config.yaml
n_layer: 20
n_kv_head: 4
activation: "tanh_gelu"
norm: "layernorm"
norm_place: "pre"
norm_eps: 1e-06
attn_scale: 0.177
bias: "all"
parallel_block: false
lr_mult_down: 1.5
lr_head: 0.00444
batch_tokens: 8192
steps: 10566
Each number is 500 + 50 x the weight over its row's rms, rounded and kept within 0 to 999. Layers, rows and columns count from 0. Numbers have three digits each. The size before them is the row's rms in percent of the matrix's.

# layer 3 MLP down, 128x512, rms 0.184, rows 100-127, columns 320-383
103:481536521471529554479504501420515520507503544469576428424450560485493480584516486546492454577454521562469553442502564536496510556386513449499342454496448487406545508500466531600492482541426587
101:513541552545543498531467539659481464427518491452522452522423553547577528525521508520581559486559433589475558464503479527570545493548512520457534503490443514506499496539378485627520481506533482
098:473484487449497478530563520553516458578474478527587455560461574530489468437515478591527438468467546631488544465513525471563510495404433606554531513418488485501459399516450491453474447505589544
100:436547451476466496458587533500479541510466487392486524599578525462440533599504523434447454460531517478484486461474511596536451571521434486551405591554596523415560568529550506462523541504452390
097:422490529432394450592533534424537410543488395530440535513450441466501484522419529476445495562468605571492447526491503527510497490426494509505522486504386559520468550531545546424526625525457441
098:474459466480618503487493432388492461547511457500493471492496515494497514475463531502493517474516490477463567516498547425502569534543392392512449575465468569544462415480441462544497535550426516
101:584500501503562561530473471533464459488530438530351443529602601479565472467499446528516507604537532443506458519519368540481543584539460519512527577599519478499457488528513535511519521527538514
103:569599511440489469481375492486516472465466511537498520461577543567423474573489520448447361506464562469523490514571502465439549606448474564457434571549502501510508551533514528426547478495487453
100:565442505500468439548594527547562597521468574429527473488553555495537545523476541479496421447428430550427525484557509491570512518530505473445602519630499549523512495471490564588543509553494395
102:458454495424483407605504481490506542465480555364509491512506541502436551518576513522609476491478463563438376508451533491548487461582481515447422541581507436529529486518438496365498521468517451
104:549483511500515544441591491502459460555455546521534526550511487472566481474481414545475555561389411464435459410519461594526531505576551549563383512568491564503620548450520501573529521526521614
104:589392496525546516506522477555506555537477489480501517480487551504574488587515479444500365497499552508516484515538522421546564517594506460413552456481510469512500494468454532527534486478514481
104:561438472498571395501446439511529537531481484522431518471567502510481450534471514504457442495428531480509434416467546541420527555454488459488564490428497538473488532362483528491490467476558476
100:470490521567440476556495482499457481524464492448460498479510513437619447563536479531632416486506559517470430494491587483483532556491501306445455460472551539416495617462449540597492486524499528
102:588525508506568484492441473534521513487540506435509427505429458446455418495473468545449632566472578471495533520490522480458493493560553416455513487510587478579595502537428508568489482477567537
097:493577467510457523499509419484504446403382497598470531521568429451470456491572494516447630468547468450592480425498519516456485465491545566499570483532553500459560458503479424532573563443561486
106:633557500539523464541457481605511384589510436511445593501510498559446576571475442574491448439527409513486479582479554540581540447428548480488534405508468535456441489422505474440507508569445455
096:500567465432448414556430470472462422534479533526485497462569508435522463498520569497566413579519433500447492466505428574507530452515479554527496579498559487558547473451557581429479414430568527
102:647531477520499488521510520525476506428467459558498473503567461556448470518579441546487426457510490464490508416469485474523459454373461513516578487449467536460457526496450472482506559420516501
102:479397430488480465488549452397513530493524413518487490574526538520474511460454492598405532536461550544545455645512549586517497580502522585574480582391403474506578402528443581580488488480488461
100:538507521459378527420456542524444487530496482584541514521469559516421498514453537506464476515555560493538458533494494461483474495532628507467559481530422495468558520526442507508524565518607475
091:464499522447454520476423505602486519443468441501500430574417519541548489423443504539588506445526449608525567470536449518516490465542542444501580515531652548496560543480487539567502477519487353
096:537557481554603429592566519509498508463527419487449530493540383469557439509506513550544563431500580573595422507466541508523485574490447482467600585558452566495489557460549550462476520519460504
099:386488528471595533463481441531553508472513490524432487451497525433581497497524480473457519513500557520537580467488531499494523447470506550477535432534519489463616515495441544446463581520444527
099:496468482452542421393497501398460501540525516519437574463450508490584538533475557558509522484516469530478401518488493523528486403526458438502544604463546530492378566475535518529500518458482470
100:494585494537511535540510469389503513372470498540385527428560523451442547463438451517602648466428536625534583520504406446516550445486497544416552550438500542559530540544542518442527504514482655
102:447545489490461485487455558493527575513502501526514524507399514513534433562455554549470505501491474505437491475521505420474494412640480436472472431598469536525471553521433480539456513469554509
099:548482508522407499491431452503530533501438484573502455546419466503361547557485499433483372576505469567447544443494482501537557565520611478509471582463498470473615543509448553549482474502484538